config = dict(
    num_hidden_layers=17,
    hidden_size=384,
    num_attention_heads=12,
    num_key_value_heads=12,
    head_dim=32,
    intermediate_size=1536,
    vocab_size=4096,
    hidden_act='relu',
    norm='layernorm',
    norm_place='pre',
    norm_eps=1e-06,
    positions='learned',
    qk_norm=False,
    attn_scale=0.177,
    bias='all',
    tie_word_embeddings=True,
    parallel_block=False,
    init='orth',
    init_std_qkv=0.0473,
    init_std_o=0.0,
    init_std_up=0.0473,
    init_std_down=0.0,
    optimizer='muon_variant',
    learning_rate=0.00111,
    lr_mult_qkv=0.7,
    lr_mult_o=3.0,
    lr_mult_down=0.7,
    beta1=0.93,
    lr_head=0.00735,
    max_grad_norm=2.0,
    warmup_steps=200,
    schedule='wsd',
    decay_fraction=0.927,
    decay_shape='sqrt',
    final_lr_fraction=0.05,
    batch_tokens=[65536, 131072, 262144],
    max_seq_len=1024,
    doc_mask=True,
    train_tokens=767700000,
    max_steps=5659,
    dataset='wikipedia_en',
)
Each number is 500 + 50 x the weight over its row's rms, rounded and kept within 0 to 999. Layers, rows and columns count from 0. Numbers have three digits each. The size before them is the row's rms in percent of the matrix's.

# layer 13 attention output (transposed), 384x384, rms 0.0776, rows 138-171, columns 48-95
119:473542493441469475474538459462479485495583514484454484466492553540321542490598521435425505495576507638504603599510493501478512589526466532516534
114:527527482485487494517543478458507480479454449482574440508464432453511534453471420557430445539551542491501523539449507546522520481525591498476554
109:459492554472499508552498554495504555408488599554503458550494448516531505446516523530381365471574519595527508489535549551537535526503566571484467
114:465499529530532521537566483487484541419511577455492409456489435478509568471521556536523485442558511453559498525552516438493497515537514481534449
108:460534583522529427473514471464456470515500542513525525510489464476535530508554489409470527506518586474446482525545531491438450532477459566528526
111:517604600457511484541543470508418493527506474566500485446493568490482526505565523511516505473502471491483443464511579500471492534475544418530483
118:461527450518531505484586464513498513462511453534538392506429408537526503447523434545499506452500454497533423365515556553437518484496476555544444
108:482573503495536566465412474520468635400518437457517530511474439503418624508510424496550583496496541496538489547444611518485551549508511473478425
108:437502450444493627511486452448561527467466459524458452608553526581523485592459475459362596590498531426538483430515390505511444532502462480562510
115:522518459438492539478516493518551576457419475519522537576551617552478454493444548494545412534525518468480495539430543543493619518513473428490519
105:557510406430450473486521529645510472527570453495510540518559433416471599500464533575575486503461445580517573544544489579550513595571403508528516
108:423506535542535544500585470471464480529563472535476482552505593409544468474376496498429514520524475516564562590441470533467553454524501568536433
108:497554554564553504613518480494488499569425613509534569523527434460471554543482521550485463541490431601491509476549515544624510441488461503502497
112:471503519521502500508530547588531489473541524554479426517416455501478480441338538457477402616528464528443442496622550466524515547532414521462534
114:497466449482442536462583507542437463560381429477518468368448489591531440530478499548482374453489489489459430520446520515512563522520572438425517
110:376478560470483504539579522624519465512515434518529510526454479397410500485437483483565422368513543546509485494475498540481513523457548424461513
116:530448498455446544549576420462484515506507504444525468536400521490476425464502535415565605553505533498514463626500471570564540473519513478475545
105:483487565515535511474478477465513549516497533518517403451476440429510591400516501488360571577465504457455526509478520501485473587500508501445505
111:458558499530467476454576496529620366474517473586413566480407506483526569481516556499529532589529439432548510462493449475420406541455443531579513
108:524625498547421515503522473488531528426427552507562393418509476462532543565482364500423546506518499446428482498451529528451536412487550534489506
107:485496489470518442496409547487531593437455463543523480494452515531438595463515480405495462430424467481497456564523428537586478511477485399525529
112:455472545429529516462504483562624439483453521552577512489437556556599503544422468544487447439452488509529423527492491498507379499487490491441498
088:496507464439540493546507553519527509551434552503515435513579574558495387528518451513487523536583422530504566501434525508511477486499505547500481
085:528549519458513457466587471457520484516483489523607413556521431486500428522648494516552447562546430542509550567508545550568431460399503516478500
080:527465508487560493494498500488516414445569507496494514460517443568596411465630483395513406494467479560415567506457566456481479487529463456412461
086:434510548492542536479494468401566492414504505513408558565515557479544504502373560482517486526533442508419470482485503488509537441468518482491503
088:438481447495477381548518542518623533535447547539582459567539461524518609491463541533419518563515442507540534476452534474528519483545532463434470
079:537535532501577537596557473481479489544529491549419467333430490499514490470515556446483557551447416408503548454569504486589580430526483531475553
083:498617442575521451486477505530515516503512571387531448494575475451485535514517454482602539499585482545470525438466504540520518501552530584479397
086:530449517495575464559552449500559442447475488490575590508474566444556557499467518453480440492564516528579494538471524518493540474529474485462511
080:435499440508574410482440513543478482474551434478423521531527447451542499551495577562542494486444548489504501434429536490510496530499464427532562
081:517486498489492453482460368550468496489536499516542549549489493548463585540450450476544496532575521423502468503488412518519506372461568523533435
084:487531545474547548560500380554481407448546556522522484508485527493440478567423460475492512484506523546438503460482410478524526526344515471446538
084:524469453481455479474521561444459480495558617498611543492547415460454552469469462540462463559454502533505489552480508496466563544486472436453513
# layer 13 attention value, 384x384, rms 0.0264, rows 139-172, columns 48-95
117:498490485460504443485546495473528452518553518460488534444506496523451418474485511486528569534470485468578592610370556509573486542413445577548544
112:493474607471477449516534472602429418556473595523460494485475505513448617469494401435526510470511422558495504526454583454486423412615471509553505
109:414490466558521509491486501520463489589478520457465550574558448507491440556528558518496627471415515437587516471391510419427522460573506436530452
122:504511516626533485530586410493415431461493514552477498556511566517537484443518455543617545449416530474508441490583578491564454508474413583594630
121:446527447482529533512481508422537520482578504492495486473496539498503468509538471489470478412501476481435523477603384494461528492569452504464554
115:480477531513382392554518436486570427470436506472442531506548388486510485552485507470485465563486588523509588507496609550482515451494391430456482
117:643461531530559538510490479504537470457491501479439480331545513382617524484522535561452508537453469490506478492521506539470518529437466504504469
114:535442546361483505489515442456511450576431552558527507599478501470481613530513510526537484508460575490493491482476437539525466467453484454589610
113:489532503533619494429441472490446554501491518476505445590469480474542493523585475488495585461479545506531473468504491495467514530508462461522439
113:566512574541489465462497454451539532506523483641582497447494430438515538477481539475514457437497478497523548443536459473531490541452554492513463
119:507472414564598531416502504462493424531526486513477509495476515587548495507537423484544387530563520541505445428488488474428551423565555566525481
119:480581549506450436538434550516548573474530453513570524480511497444436612443541483480517533521406416423424456464591493487549416477424481488522465
119:449536572458400562459533515537463571487509429494461463428520507450470550497438505461567505494440660564450486522521562493477485483434503565512504
112:466474625387543495447442404525505508522581551561488620446510456472534469520509468580563434488612487509539570580594481495495520433605525460435559
109:472366506456595471489485468480494493453529567467505511449478539577449565451440521541514487425509487521444466525516482545577542524501463472530503
119:508554531520500462525484546600611465519477487543418531398541555512511414480418512504462468467610512498456413507548546589559541398532536507578358
112:519524511461500559506476459538449480516411506495509494517497493519471473550577484462471563544604525508514506442493570468503496554475499525471570
115:484480468502428520531492474476485405503474496541512496362477556509471506439509515510457561582530509455562578497579561528499556522434485485511588
110:554467566530494497594548517492533454485516517581459540445538550472431426528560494525472396492511571474477499606536373560477538494483463514472487
116:456462434397459452391476476440445497507488407506497489455478574489464494577546512491528556554517478449521576394433473493538454481465515399502494
116:565501518506529520619505465555392460514511476422532499334578529505522522480420461498450539494453534562478509495429461492516530498488432420447458
087:557436465530486505512458494579527544469524488481504415471457442471516570478468480516615576453491577502526450456498446531465520488517462470586522
085:472510555512485532508545510499502439462540464572342508479493527476551517455465466531417505463465497435404448478530502417504612476594521497511496
083:514506567479550436445461470501444539625450551504560501451524579476444484592424416548492573464488516440570444470504492547508580557486528485502533
083:506484417382475499491491570508521465588434471482602480437448561537499545495561393557544505437542537588533543367472556538413544490501498524553450
092:490408480513442591590430496522419439479552573532401501498437550453490472529543500503542508515502499490435488501562516463433518502420536464563558
085:421434498460391527466520478509478414467506535481533484525574480500540503549512533487597458422485678505566470660505484569431494580484500472542486
084:548466533440454560478525572441558554396571458537488445427477526555497477473499511521432573455424513535503512580569465484494450429505456493570485
092:496587576495426512438485507487482496532578542482455460588538502541411464490515499600503598497519515520411374429446535404507527509418498558534538
090:530472503499447569524485531443569471543555564543469528497435448510478486491499548454500486471536471429456483466521407481477521503508549512544406
089:394526527514531542530533569436459523495502414507486407426461513476478551411541493555406556525575436572450555462480665561533529506586453497510502
084:491540477495424464517553562461493599533415547374422481522416437432410437525504532541505565529480522502452527513486573551534460505516495531494475
085:545500492544497501435411557539457485441571362576434441449410505570405492548491436528511520519495485574438527428388391440528435464455574566514475
089:593480585457498492436583405387593551521560515519484525591431530466477465469440551530509499487575416511573580580425526459469500415541508475474571
# layer 13 attention query, 384x384, rms 0.0333, rows 160-191, columns 48-95
093:562488512510518435469434465517466513385517458536539486529501542570538527565476480457531510478565555361655544458459443496494438575609509505576439
093:538550542449503552523507541539514488492453476545602463453544518523468474456462445610524471483515511459439405356544570497535531442488552436507544
100:544534471499514465573472500478461534523473507452456482557470484463445452555563465530541495499484517499525489507473416460556459485489466600609508
092:526514466419506480486486454548527428543575470564477449477515481583559495531484494451473581524486578463546546503527418535492482430524467469516515
099:549462563463528558465531462494425418541431482497538564453510561465477507455503428539575492460514551451552468502457440497398487579552590522458511
098:464457459522453579497471530564515400461585518485566557448458556378456507471490519435483507576489463513611472549484539504580518435443579653480488
095:448374517524534418519530452459446543449434413510508454447535467441495541417534515492455500510396533455535349462498475431567524455504498504603576
099:507480547415510509548465531500468497458485462525441502484560499469466515524523648494508454521452520347531525461515548516530521504471564532516498
092:515458427539432521523508555499502473489542428574490426529548540500444479409390372550447518451535565486515483504529512519505509522530440432464455
095:437520508528496571585457571540465511462468520501554409472421480437510531464514475554461490496551549506538343527551511507467484486519503527495528
100:483419515518509459506446527487554512441512403472372538527613462481436538562430513443503502489411450507485520380513530510484432454569552545456583
095:496498530615508545522456501458508536517460568451496444563468462562456507560521477512418530489495605484400487611484460414596397523443510464443562
102:540493456513456503533490575484511548470490499559467487485528497498438522493521442481478468358580470475539451428559590529436475503495552435533488
097:547467512508386528487543415441504507506542551518478604487550472497463580480416455542408497498488511592501495400552546408632547495470398532419499
097:579514494573517572490462540584494470552455499501463596451485490470472534530463537520493468421410494495516534553518505482430486517514391445432456
106:459470467474446489590547532470560499491473481449510454545386536424454502534453511490460547465540529547541411599475370545474494523478491494475570
098:519443556488542470572476583514516548485589553512511547513456544410439433448561487573508563396389534577407373497482471433356569458434436547528453
096:506434510434446415471468383580525460541552560514481514454515598510462465495478508483479470475428489454400510482508510457566432444548395450524537
092:527442515600458544456513483484580503526441477516470443546579421519489583437482514463517497495532392435527505415590553519426476511468434571512549
104:558501469570557556566546419567514560473446491426486552491495510567559576430528393408434515531414457480445517479430534456471567544494482495409536
099:594435517530573544488487502428506537477518543525548607446506470489477392487535514545497590534541529607537552481523475460453355512533495403434526
092:441514553503509585507517413426538472571607502517447438435401492535455496474433474368517492486497486422552453595524478377504485441531546453587471
097:560467562566516539506534479539532347468508390451533486519520428581509538556468527475567452481533573408603479470431499504602581554474450505492463
097:553502467490394544470473456466488523519508591434544503437466394446513418449523446435488519482540442529491398469518511441412526539408521551579532
094:500577425456504448542466452516533510509459590477570483541522436502517525522511482418494548500543505422410481560493478532513450460457476422473595
091:443395557521511479449471457514552458504464636465495412589439488425563559461504601569496438551539553430548528495466363563454483527510494517480450
097:494489559520477638454491586507414502474515411446512509420627521554457503540566569556548520541604508464547514516498490458428462561446470487555443
095:453368565459561492438533459501522448445425494539538544467486428489414496602527410525561527402465472534513393523456484522615468448497497553466462
098:508497456471455474552489462550435515498480495584473451421545477562431404525548434533503527478460516508510510394525515435438554441493455512491492
097:565542528493461434609477523499503575441571424516544461539572465469477589427468477434461504526559466433470470554558438565415485507496591480598501
090:504439501537531444426522575499532522492478531524499514509439518531641497535548576519509432531520503595528556535408519504509478474445475491482491
100:444525496535530560506456467468519463538505517477549476595488457415506474454545524574625531455531425519561397427432499595407532460526550460535464
# layer 13 attention key, 384x384, rms 0.0321, rows 160-191, columns 48-95
101:519529503471507502498459409480428537621540479467550485550558556505400458483524521464591611487438570442495532548537469522539474501504489536438484
097:453528540509508529453626621525494501432489519625587549514486497497507522413463456597486560477413482525527437412469500523544536472494483516530484
095:524565487463517455561434470517400476522431496579527533563559575455494518455572472477580511441541599373536499564498554369504556513477475531468490
102:538494458531506452524536510487460489522497454482447493451526477517546480514594486486600497502497495523513480518475412452525464464449459474591599
101:552533510478507540460529449516455413475543466422517519454464521534497462455536448432532564442452524487530502422489367448457495570535591458489450
099:573470462508362480528476444430558488467568579420568499486470514493501469481505490502517517514548541506497447476434553524518512500384541561495533
096:487489508510484472508497448398521474481519557570427501466498515521502553407482499542471464465453528383534500492562483522553541466648491476481488
096:394421534476450596577519555489453420501542591609531490643597464481506537463465522481479473408538587442494426465424512555584514429510549552485510
101:441522428487422477484540465488433570491520469474458574530511548481536482474476501459452522481565608486504517503507482492487580446506510424417539
106:480472536514595512550482549493546530506410511503524484422448460561421496458495476508441533532530537552507458524581480539495419423578588528506464
097:496485591511487485501504413444520547525569426498407528535566521428524512479427523495470465509453475502516512467552399612532481385516505532394566
097:491449483422507513405515518478496527516514518496485493563536585565338517576522498389452519518502505430512512523479515448446449582412501456577542
096:402533546501520542487436512397524546497505474463564504529542447496493517518398444464524505435580349465439463503449523508442505545538513466442475
097:512515443528374538485550407417529470525516619510492528425525502496624513442470508511442472495537495451548574471460564504565598548524440548442479
090:526487508515463529493482546476487437518562479541462542517416509550460513540487429477460506521463562532494412497428505416379509488555535493487529
099:522512514522446496545559552411528527537474525500464466514497576488525486497468506613487599495471450527549500578498462493553460460567471488539529
092:435520589560481506505487507505445516518337558508529523460460486501455516377521470508503594514411515508431480471537577476483481496472564541432427
093:571518465494546506456504536582521527549504484555574401420501522524518511469555583604508504442454450561449462532525407490530464503474452488547476
094:527460540657517523497509482523486439479562511532471554593556540557455528397488486448531521471503540542466522424507540534425544498406461517414590
090:516513507482570478458528514489577471482451539559542532444512474506514528553518474511400523491500550468520561321415455492445537523433464504512516
099:531556566561455532490480490399539444442534495468505500472489450443468567445459495398394479488574496543473435532538542556448404512538499511467534
105:521513466486601521516445459457546467609532546552517383442559515449504509519509501395544523506532495433457563457519516551527404462474510467478506
093:494503505498460445501475467495521464433505522468491546488474524547467550496579467509516555470581539541542480563482403526498513488559469550482462
096:566451527545458590487609460514593499513447618452516537523542499503602417541576484438473532401527426539549468514494503512456430518432556447467447
097:552602427490534510522566491466491495499561496457562621454472477519528487564569529373485533448487484479446502507434504515555456491485492464461465
097:556412565475519455533527545582490514516560465429495420579487432534538546465521559566517505531577542493582487474452448569457516475474522474526481
102:465427455556523580439552495500459452475525455474524469484599464516557484477470595514408500446457492518504515498543417536500576458431503503517477
094:442506571492457453514442394489479506488453505557601622483519470508468525566543432539436515461469499415519469441503510489513446390502414543488422
098:485512455580528491555505384571463521481479353473520385516489548497414384488444421479512461511403471566568521506462479426463416483544517531374466
101:508473470569522449507461462518405513511541390468579410482536558548512509480545487499469525459597510539471544461589445579496517515517497543537361
091:456547412446561485393475476469586521460517517438440461436423556548516456605522601498508484506560565540503572553482513493524460523395478453530537
093:507422550469541534556519512574446532457443391476571514556507523474485528449519489461570501417533536509460457448467456471465457489465537441515410